python train.py --hidden_size=128 --num_key_value_heads=4 --norm_place="pre" --positions="rope" --init="normal" --init_std_qkv=0.0442 --lr_head=0.0147
Each number is 128 + 32 x the weight over its row's rms, rounded and kept within 0 to 255. Layers, rows and columns count from 0. Numbers have three digits each. The size before them is the row's rms in percent of the matrix's.

# up: layer 7 MLP up, 512x128, rms 0.124, rows 475-485, columns 0-127
# down: layer 7 MLP down (transposed), 512x128, rms 0.0293, rows 475-484, columns 0-127
up475 100:177117131105092137161139136105103082172183128152122120124146124108178127130137087150160124139105100183118150065115082155146096072090200135164125225079115092113133164163069148094113162122095097126143159125078165098103095092123140129184162135173139116135119178095125101128136123116190098143139128118155104109116173153112128142052124172185125091150072137108108098217116086155106119121092
down475 100:110130095119064078133149133143105070100107129107138118116038165115123172136181152115166074144169090130157127049116109152084160163121128152209103161101089084138114077157183168084156107133124123136152112140082123122086071165129150131107156066124164092113117127131116175121131115126133153159114156174141140147143153168114164115158126154110092124077188128157095169124096139183103146038129
up476 097:137130036108091186165163152140114175144151172149142210116140161157118146181140115139053139107133137131089135129156141106096114142142119152137092144070150122118133112088082080186177137086077120114110112104179138153071091169117137151096103149130157085098103129094197087184162096092087125145126113123093152130103188138154134159080118116151134177157138132114130155108075049162140158131153
down476 102:085148144153152173155058137074120125086085129146151103109152135122162066094088160097099117147131090086148106086096116108189124104143152188107118089161093148116132135113183120195073084126133197137171164141071127102155166126120173112113165133167125139108083128163109143087093113103145110159108137113146098098104121110111188175174150115130156056141182134136153065111143190191134099147116
up477 113:122102128113071173125093159115100029176110095108117121107146161117115107172127182126072131091136085140098145078152138100136110185191158161145105145141121085082145075189122163072146142126099140123133121088186119106104123124123095146106100130117137135130142147102190124133084121161139147118121128118146095111091080084201088144064083173100132127134099170152159188120111138058145105120055
down477 110:086110156129154129101136126121112098069093120118094061078129139116108093122171187092073119124124173097119098182059071141151210118111192084164146124176070195071140164155113151144153184120112124096123213155147115150111088148137145126126143108115126132124104114127128097106168115108146080108140114178138115112139079161117136082124128208096115130186136098164089140101129140087121137103167
up478 111:127058167128107144107143110142089085131074081075160080092083149127140137151157131162100132104158161135121114058167181126167128109101107119126186128092128168138130161058129195050155159179198125124090190103115132179107150121129129121070146141133106111097127118120113101136159115135114089099133080138137155138096112118168199133134141083048176142157186128118143123149142179113112137140171
down478 107:122127106122103104125083142146082096131088118127144142095172095158154087129136107079165169132132137131126153133115109157087063118155027195151150098080134093209164119115112088103112164121142157157160122115137061124099133056164130144138191110100087079099150125102152163191101137208156112092123082132170117161105105142144167124123128146107104092148152175161182085123135129084123150081109
up479 093:109201143105151112102121143127095111146160116153115102157098161149102101130116132143126130123066167130122128212165104090177139118064199100090090135138142150090154104104138069141122144141096138135133109154122207150108084136115156153108129061101116099073088111130134113146144075128103130095196100073165166134179156116114046075140137102147172144161110153089113177067060110120102117123109
down479 096:128083108118115124173118139088135168080098101147146115149138145095081134164092153090073186170158124148194117110063143111105169113133150108093184114182170068097112132099118139136136107154154099084195148113146128103100109071122103133134125136108096108158146108145143131090133089110185154148085140231113144145074130091153145091083151119131164141101056134159143115152192086158169087164112
up480 095:117216154060112122164090121090139126104119169174193144127090088138171133073185093107122146116143151162067122099128132062147084087130124141157150127167116112086101136086136128198147126094145144149125125088092115133136045091145101100099081099193162120103142136124190130161144074128142108169123099145079148142143125170097100197115128138093140113122101132146124075137142183101106183157141
down480 095:139149091124169134135099151144125181143149129150128114142106132121132086066155117101073148098085081112128050148110066161123157112139154103145084117147099083194097040156172124163129102116176109146100084113158146095130071071112077137107123162081167121070135166115148128171111127171098051170148141183133122126125121132108105121092107093090118142133170099131120052119172142171143088131078
up481 101:146114097109073135080096187165169122127143098150146121090159120221121102147188088114145144114072152111123124126191117122181119115075145123092160138116080144112114165212138123163103155153058109154180098097128173116161081120104188087157103128182096123108089096106163096131124167146114104131151134146101070114104135185062120119112131117178124138169137151097116117169131152126057127103102
down481 097:150162161105124127096157090177158080116107157185094145114165117099077121182142141117143121185162104144147102067181150174121141158172177091133109128121149140149103150178074165189145109128119121129120090099097146167198170098131146107209107104087132182127130114082156125127134141113122157106117191121145084164099106069178122128110221081165109118106095104138136128103166117081097133099106
up482 098:159104097119141133123136231177092054092071149151118123179112055129141178088137131145146109146083129140150146115127139113055152163160150092148177142136108126146091104135171102120128130131089186172119195159140159108151098092101093142173107125189128168102084101122102152126032120166131120133180089112117099136156123113104108160135088145141134152090105088154128162148117130117187155067120
down482 107:101120091136102140133121099117110103114137165084104071105087126142153122174174090150149095147157140110104112146120176110071093095105040197078103126090127127151159122115134118128123052088098115099138154132152131157120106101149101115143114127097189107158151118189146064161143193104122127096096189128156175093187178082128089122123115162091142131138192167096087075105149167092157147154085
up483 092:160095104102104169108146092076126111058126141136125105063112102188175100131119129066183122148103192119097132096112154149114063114069110146127205149140097090186138089095054127116120141151145168155126138150108120087093084121135159090078148136080132168190122121090066158105123162109150141129073130104128064114083160141150110105149116100142123168163088103169109102130133130097181149104127
down483 090:114107098117150102124099081155099168144075065197143109153158119117120062146052115126128139136136086145144117142126099184146133089129069069128100105110137166109166106109118136176116160155121103163145164125126113190165115126137094124134099136135150169111158067073072127101136131152123184063152119184181115083130090159127100158188125143139165115047134177124093101116126065180131120174124
up484 101:151143122139144128124168145182123057152112117102141089127106180137086119173165093120158156118115157107110179154119139195058080167118152078114149120164099148120138148082155108083150201109116118068116112160163132128157162140132188140094110152121131071081111118150227107121098063176172133104150106095149153056121183085117136139144154160143134119144124117155141136100151127083174100068135
down484 095:131123102135085095111090085185121144088161078119108163153127104151149084096037141110126123129145120145122137122104167118157126141067137123182141193133099089106099174155159170131064126089116123180120102083056153101117099117188161172089146096122137148144131118128118103167166094169130122199088128141117108196133124102127076075091214155142111131105132124157147183149118156143116177173134
up485 094:123177103137105095096120123119077131085093173175085089146121151128134108130116131096158118141159126141171145116161103151127132129108072139119176089103157164129082145171166208191106134045227121096088109177104181135109086119131118192113146126076109140083131122157176153154153147119144115131160195130117147142122100174129140110131078174177102186110147093133182157122071128163132102107138